config = dict(
    n_layer=14,
    d_model=512,
    n_head=4,
    n_kv_head=4,
    head_dim=128,
    d_mlp=1344,
    vocab_size=12542,
    activation='swiglu',
    norm='rmsnorm',
    norm_place='pre',
    norm_eps=1e-05,
    positions='rope',
    rope_base=10000.0,
    rope_fraction=0.5,
    qk_norm=True,
    attn_scale=0.0981,
    bias='qkv',
    tie_embeddings=False,
    parallel_block=False,
    extras=['capped logits'],
    init='trunc',
    init_std_qkv=0.0265,
    init_std_o=0.0,
    init_std_up=0.0265,
    init_std_down=0.0,
    optimizer='adamw',
    lr=0.00124,
    beta1=0.9,
    beta2=0.99,
    weight_decay=0.16,
    lr_head=0.00534,
    warmup_steps=237,
    schedule='cos',
    final_lr_fraction=0.0,
    batch_tokens=131072,
    seq_len=1024,
    doc_mask=True,
    train_tokens=737900000,
    steps=5630,
    dataset='wikipedia_en',
)
Each number is 500 + 50 x the weight over the matrix's rms, rounded and kept within 0 to 999. Layers, rows and columns count from 0. Numbers have three digits each.

# layer 5 MLP up, 1344x512, rms 0.0412, rows 40-73, columns 384-447
509408559448518455570519545528510574492484558431439469475452492432461493543517551527472429543528543489470500468545457485449510481552524387528481560554489543557442423481507521525464493453594661
529409450566528480499482469525566441472567438498439453466541501498590447484525520502585503450551485544521432455489518467472572547575461473566482533455514497470457489390516507452422546514465478
447495515465437522514449511538505489522431491487488539443463505526507521563592518527380465416459566551540499521529448515460438606493452452408492549455518513533478474575455516523517515445466471
527510542491486456529500554535559516497497511482444439516493555446495517528556472550545459471452508621530385423535501472503584529432575529522533528542533486558448423601486540534483519620485428
392439553498564477598480511442441582447540560454512523395456538616487503462565452578541520512522396548410590536454410439534502501475509528408477460467474434434546518401567587534598495447487444
583474581466472503431461494494518459444552483513473589526539438429564537581528455531501497512560553492588503566476541484566537565551471458528513461472519663499513425495439557518559457534530538
477473515569505454452454552515492562557417536468494549496404540436535470467585399476402441490428494396595572553458555603525434460482441371415558446536524470551480533478447416531488576539526458
515553559554533407435444532514488527461487477479498522591523590487545497528513509521430461435491487485552490545591541459534540473462438560471449570505501492548588526467534468497472560441555491
501568519614461534511527492487561510551424522482500504442455562492531485462345484485620538518458460545417513428452550538462467441558460492448476452470490467515513533474519452426466447515557457
510564475449473542556475567506492552540513458431514428620514426509475490488495466457469564435518499548496410489473468520518448526549544509484465520512554553385433521511517487528601565476484565
453533398491452594564501524502532482534401515454548536558515549410534504409442489426514531558516458524415567502487511611386491546487509525528551588552495507530509526492562526524514489430478549
519490453553545490535506464484434425546475481446509416450475454483510505434475444505507496521480484500525548561571508519508475420475577541516429431452461547526565444499543365601458460486499378
524524436547448503567512556446545475499555540545540450458619572558505448517534497541462501448507485537547503413532524545508456462508473453475542510445502589455421521523581583595501476583417527
520504585475548498476559426464466478432520459509457496522474484530551503503459466505464525434561480444590547533441481475452583497437492540543424541480504462471573583591464479420582491488540456
549441531465459569637450582500457505441482460470483555535517543540470537589588583483555555491483469426469505465581502432435441459398472466462398516489525470507550474560557548501501602390431510
441463427487473539556506497493521524469547632567603525573497533493459579533552486525510559505543468465429490448528495452478532436477415481474452497500478477433566529448479496548523389543484518
519504503459475507415408482527533459518494549584400581514549569514513500466445524509422500508479481501602565462501525494487526512520539576520534481415524541426391430522517466583553485539579500
429421498433431443477484371501476509541430409480563554543373506551592496510485490545492518536527474547462448540547539485589484441478499441543466549427528415536472502415524490464452622467589592
492415561456575483555495459489496490473498542515537516442545548454517529518376552456461478619481437468426463557522499486438531545522597507474525476579546555512464522527562508490491541491489450
483542535580446506461447547472504555529423513489524556479514398467457499469521562507480547455517505564434479463447447514475469480544466459528574445470575478538489416468413468476393559488515545
393483507510530500517446507511461575529472493487507438488464469433494446622558496490493573517559525543510468530446496474505551515535502527416505614537501528527504538448478461515456484479425560
491573545550538432499538427473523456441446522503546537439482518456512451499465519626472375531437470556538481540522551582499487544563595490456488494456475525468494566565549518529512589547540519
392478416604492444474535471562487592446557478507531521429594526477440470539383449513525369483498571467585544587609501526487589485508454443564461579468515507457489537550518433557553493535446517
451587451510533503470591434457468520491448485504478479439417427486453535457448468477498531453557446437572536584483512469496460514377491408444485531508450469464423547465389523475532464539485577
430505467560558519413433423477526572540427550549453450555550576579488496435426460512515456546555543572441464530576552510417493513493526433514545440499542454542405528477504597483575572502524546
452481578507383548508604528491446424552411536512522463459523577484426512478442418494504533563504513479524480455560537577406539512587470522598480488514477469426533490540429524590429559499472501
576520472494445446485476601536595454546424521561517444617538521536335504423567517509587574513514565432497527511549600592503424416497430472448513600440438555445506484470527495529468565532499521
437402539478393479484567523437464527454506429395552551498503484645540482504389549486492503545521589496463533450550551435409442501536404401415466522559530491462564600408577554510411558508586558
440503574444508536500521558437511497437534537543492465447510521500476425596433586545538462538543526505482469476471555475490521576544544529520487532574527549514509532498610550513464598580503410
450467432481501476435568506392584547460462518515497525462553445463534623432461536535524423515446565471507485436531598436473489411505556523514405581500548525482513580523462509524492459461470462
407537492547442472552535583542541440510568496532478515463477453463427609530600514413497599466428471450498492565610468436514439465540465498463499536390481453423534409496483535479582499554576503
499456499544507553497508529471520519421568530446592493425477447542498460466386542510595573445423597433502645526591484445553521548534535454421533510532517449458524546511632581581525501456534543
564473486424419440562443522575560542517538436528514445432446460523448499506537496464330601492484372509571437482551449445590449537536573458494522494538579473451526436502500517480561523519543556
446432598490517442536535494413506466495443473586458491524555501507552454493497570452440479511437587533463422513462602517402459535418528386523562441547510494523515616530600503610510489459507542
# layer 5 MLP down (transposed), 1344x512, rms 0.038, rows 40-72, columns 384-447
497514410516506558482503470431529435499395473535404454531484442548553536493485551436463457502565480573514503436484496427564419472516528492484601429537563370543443458486520462542408529455470579
491518528533458480440490574480493510436496508483491536509535513560534524520552570476518522471545512594482507489559506448488539551515528541554489488534488487455426467538489517530466522517391399
502551463588566554491484476546479556565508509453604541437533568479433536435519508538595542531526542462455566404508565457597464504500486444509521511517548546501553555464489424478512430485518497
560463568514416490441561541489511443489403605485468485479606579553533595493489508533512556455454501483424421462459572352545493524440532551420442448546507557484467425469401485468507498597499518
499470483414478535482489435518455551423480543571564473545498514451502457470568434513424396526529511491547422416482502514492530509484492456473501501378466492488516439511636380569486470471489461
493583510439610549415495513533423561524423425561552539477563472508510487549520427563396495423441471493560492558505499572489495528463462498539566481448449545523439580470511545441527527525508445
524476527455415545571455472572516594556524525516490551453487441572544481438567555498513524460403460430494598574542478575485470452514499392510435486409548480509495417391460548532470523531543439
470512533396515475560543406546483520524420491467501481490493625419569491543557551532506545556564451413423392496541456455481502444472424426457462578453478505482504501438572543448476544520591490
530520571498505496489600611532582493464472522476547420478506509510513507518418456471545480431431554525542579509400484500523486540519440481550475522526483493582608491453474513545554476444509541
462540457500535535470513596553516441457497514405548394460455465547427467488483453447492529448501460473454567537429464500464502556537516434557535501523538496435549469513485506488526547484469509
539552513497461542520541514488506458545471556508500535453416549535552602493447571499581492599502430496468595481541476539449484466566490542537533547462425459573470550479545434572457572558525483
475478503517456492484498460410416520523527510577556491441531516545416490492483552424555511496525497417457525491400550619523444482526596484573554437535449541564470493554403426577514502486484497
522439439503524389564441493440574490455514565389470361464526483586500459538573603487441489486518532463569555548533466491547502491479422454492479556591502542485536508587507444532475474522461507
641501538490583454579484480395508458446465525514494478411490456508471575421442482532551431512554534488445450546573527418509366506461458467549418537571494474435491470498492515428564512441453546
487560379505458453475483517515525417493537545566482446547521555562388517524497501586511481497478477493536565492449602473431539528543507446508503495422475543531471527503433494494542440526567470
504543488501485483453535517522487491478509475484493530418440481462496425448464553513524488440505473557468561473534523583502509537515472473518585576541533559512481524559420513475487437557484598
435535510548577675568497481473534425550426544442566527496473465375475466519590418367603582593477596486501554448526536492440398503481530491467574503515472514455515463511466499468488498596500512
488455485456413487440533390502594478494529456516488496517516533510516462450483513484492481460527504520535429447476446584440448494507494513535530493486525578391429451400483519518479475527492468
404500509423503521344539475453535471579549409459556505518501454464491482509535551512529563525491456512427554455476513473377534469448641442583481525534514532541538552474494434443492523439476524
531472493472553457462455473531523554530509525537411513563540564547392478498534436576443494462430549547543463543414571446457541489484496460545522442545493508546518433593436532498486503561485529
546495599465555558509469459541449432536455527539475543561510537512494508564590536495576455525493501554484462510468485439460534466508444423474449547527416560478512527500506430532484508595499491
452434530498444473579501576453495537519526585583497482615431582465576520582450566565571481470516519488557536494516440448446483516558568551438423609530450604561428515504551547563607533452429472
557553452459512537558604516502446455453502437560476428486484479520440432471403495561539478579442364487389517544549538465493488578548540414462479562519468445580496537452561447510423574409580553
542484594477450533500517488442539507462549575515465502569568524528523561587571563568497440535608471642434562437507467546448610466498583631552532473469532480506542412592458457590518542542520551
516460561531553559499626465503508565635373460523479521406474587495515518496497497499432522559413555431532361473571544465434410490524453490492440536502473468425565428464501493430483516537616434
520476573506499582511578508578459506500384564437538496568537516413456486424468495503491599523534547407528442498549583527456479443535463530577490619567489469448546436559485542523370512497495476
408483466556508474481565441384577530454409442500418501529634452486598445407619487547482492557572526533523481563497579393468546446454503502480455398525488530524478499564410517492555578464487470
445530506442582495457553553523487545524508488502498509466499434476463525443570535467543537482472419524511566442473529555503497492464596487482584479488506480435530455554507429322447521537446440
547551549513451496490497518482417452487425537504506556512533431496529479519532493578517431520431494512538539385485535461509604521498516473590620476480475528500573547461450554549513500541469437
477451522501516471513465486526469485497594486505501528535494533481511498562431469440566429443435447408418509569502521423503457385503597397617530502507506481540384443540514490528531463506519383
520528494483371394590511524458464474535554469530472590503534468652484514454499605502509492513397473421500418421554490453506490472614468403523464513559476509489547472509553574508551448467535526
456486561465585560459523479474546583498559519518551469464496477478543518553520460507444494508402531433553457548470521463548482585504586570520554374515522418475521561507472482545604530499456510
482466519512426545598511532600652549454504487399526423545427499435506528461537448509459556450402446471507470423514493490494475529493553454421520446526477482486468415477465532477497421408510600
# layer 5 MLP gate, 1344x512, rms 0.0435, rows 41-73, columns 384-447
559531508528629439642524485531471427526480463534543496514643417457450505413576555453489486533601544397527416523482429518491468483544431462486577513502517443459535539540541486450523478555508436
429439474542614431494461522472526477517528514455558455516541464544472525425531549504404552533457439497473540583439632483510431492505479536565401463453568470543491347533528476530504496441421560
396468454543476516460501527442550527556485390430524555468513435419585601486484567490576491514421499447521418531558487445536432577574493478452478510468445512495509569512551541494453518456535532
512508464494478483517489516485545501493501503505548591425501451500540469560434487641473533503540471427520493523494532522502466491472545502478580454566440493484401453537547475470439474506539517
548519493449561504463471549495581492403440551467518496649489493514507450378579517587493478478455585494542454492566466465505561521490448521517514412572502466470403582522519461507453497487506447
461479425491588479508472543653429415454477483498490507381518549485428547398503547447484562518484420463544525531483473540455489379497536470426596508560400547466528528496572493472464427470491521
478537478429569590405535494464504524463496506510440559534499394540471603576457424532486415462555451487517542524467404504591526559499498471522570491509446503613530514518481515486513483446509536
429576442563488492535520471430418516453503514417545519517444551497490455489507441516476533442487450474472604452551498421506497519478456518435528526519482411520506508513526516509565545522500440
471489463517441515486461479485462516521425503439563554471469509560511500549494452499571546552609495436521554453594406428549507478531576449475457518502451528513447494483435449520560475412511427
520527533427499509478457456491489470503542552461453473522511466512465495398444396478518434436374583460435361449483486403576506454538594543524559538603442495491541530603495447516473435459546478
527528419599548417565454597438444504435402506499496373520491536548381506509623414363517542422512500476466547421522494457539493493487596579465565550539515448417464613494439459532459543430499461
496468478483556416549532454438481506474626524456443375453558495534378489438524590384431546521511534469499492545589492529454507407513434448506498458515542487569474532535573350424504468476468482
572475451481587498558400561478506463551574436421535552523558555546519510542621533434517485533491506485442501515468445496493534519476439504466538566525508441481524553558532576473497431470538458
533517550457480552526521527439533574422536451429495512515504507523599552507535411449508472463494459466472547548472432484558502486474571533509555501531489474618562559580556536492515533594449507
583486521514522502550576511464409464522486453492518559444559499416471502464549492485584473518440438436503513491452505550500578503449471498571539626523421615465513483477439529404516454531551567
532505468410460458500501482608515576413605498437529499457540486542457529530472495560499458529439434476498429581542535528557536461528484637575574472508478491495454474563544451546440516625500522
519532485467557502531519562454453511455545467476571482500466442480493534490626551507505480507477550481482550490537512508529560475515510471548475517465540455519478493511424449569506410542446450
507497503427542527456536555450499488562512512485444512538463484408511454473494490505457501484491383540470481543461430504557461431525508530517500567499542430515579462581598523461533482412365540
535508398516455460527458481422491519628464422494479513483499367428549518470447453501456520459477524479450490515442537489482496494507507505424412478528444557501510509478506495522457537482445472
528519506498503517489485502472511546445493448488411462503445423535490566494556575531535527464457512503514519500493624530496458499535462486526526356471559436473483488426444449492552410497574502
431582498483513458498502495528491519430481515452490477404484451469392432435404494415488495486485507361539551475448516488481476453520476439564515467492504448481496463483584466488377578401385478
476483404464603506492589550474495587413513478523517453385522446524457523405441481454559469446492442470454562548530512466457547515601475504517509545604506476516509495437480393432529506405520505
495465547439538496499496571478576563386491499443556497551536427525472566519511519646488503462595463496511463564587541567476536389463508537567523573506506498487456499466472467564493567509483461
497525485473468437596538545485536543494623470444560566547566483465554436484535521461432524470599535490520625516472517453629454501524462495479549449468429445512529543457526538577571573575445524
556523520493517494455573367569495564505462470399571528510483564496527512443446522445493481583514494398444485526545521549486486495432503542532570468527432492455430564488537474506422547434435549
507483455476485397508457533504498474577514498428657484565485538528605443433582481523449582493540467460522529588542532425444536409438448561416539525418422508481501514549461364468458617563547466
527432469513496487466449556459570586512466388485589429492533556459458509396523492488407473489468393544520468508499472529499542447483592522459486395467441496486532636620496399375391517590489513
514601552448474464572566497505452425466498561482590438518394396543496439441444358462407494470485484493565469433570453545540496481524514535484584574519447517467440463507578462492495571488432529
539457464495567509490512534529496457476516454474514551518539455425373503446519534478556509507470497491461513451404560530530436483560490573563508515562512503579458538509533495436474391539524570
519535503491502514470491530521536501528579524441531511471481501507510457544525498489436572474532431518533501482454525498442540457494540429458477472475456468458408540474541463533446548507509507
552604456463493471642460488513472546430506534532487438449518478503489558403456528476473544475558479527564434552423488404566534481485457455510567476472450520514593438490469443530534462576481470
503423444539380478480471484509523484421535440444489445446518511443521541572469353427441452412531463445536498425517516463463498446473499480549469538482481499500579562536491500471555519491479551
519498431505515536574578521430445480382621402497583492467626557545456489510559448371579524507502448450428442500462502523541523435523587458461474595467516477510514478493591549442444393472511440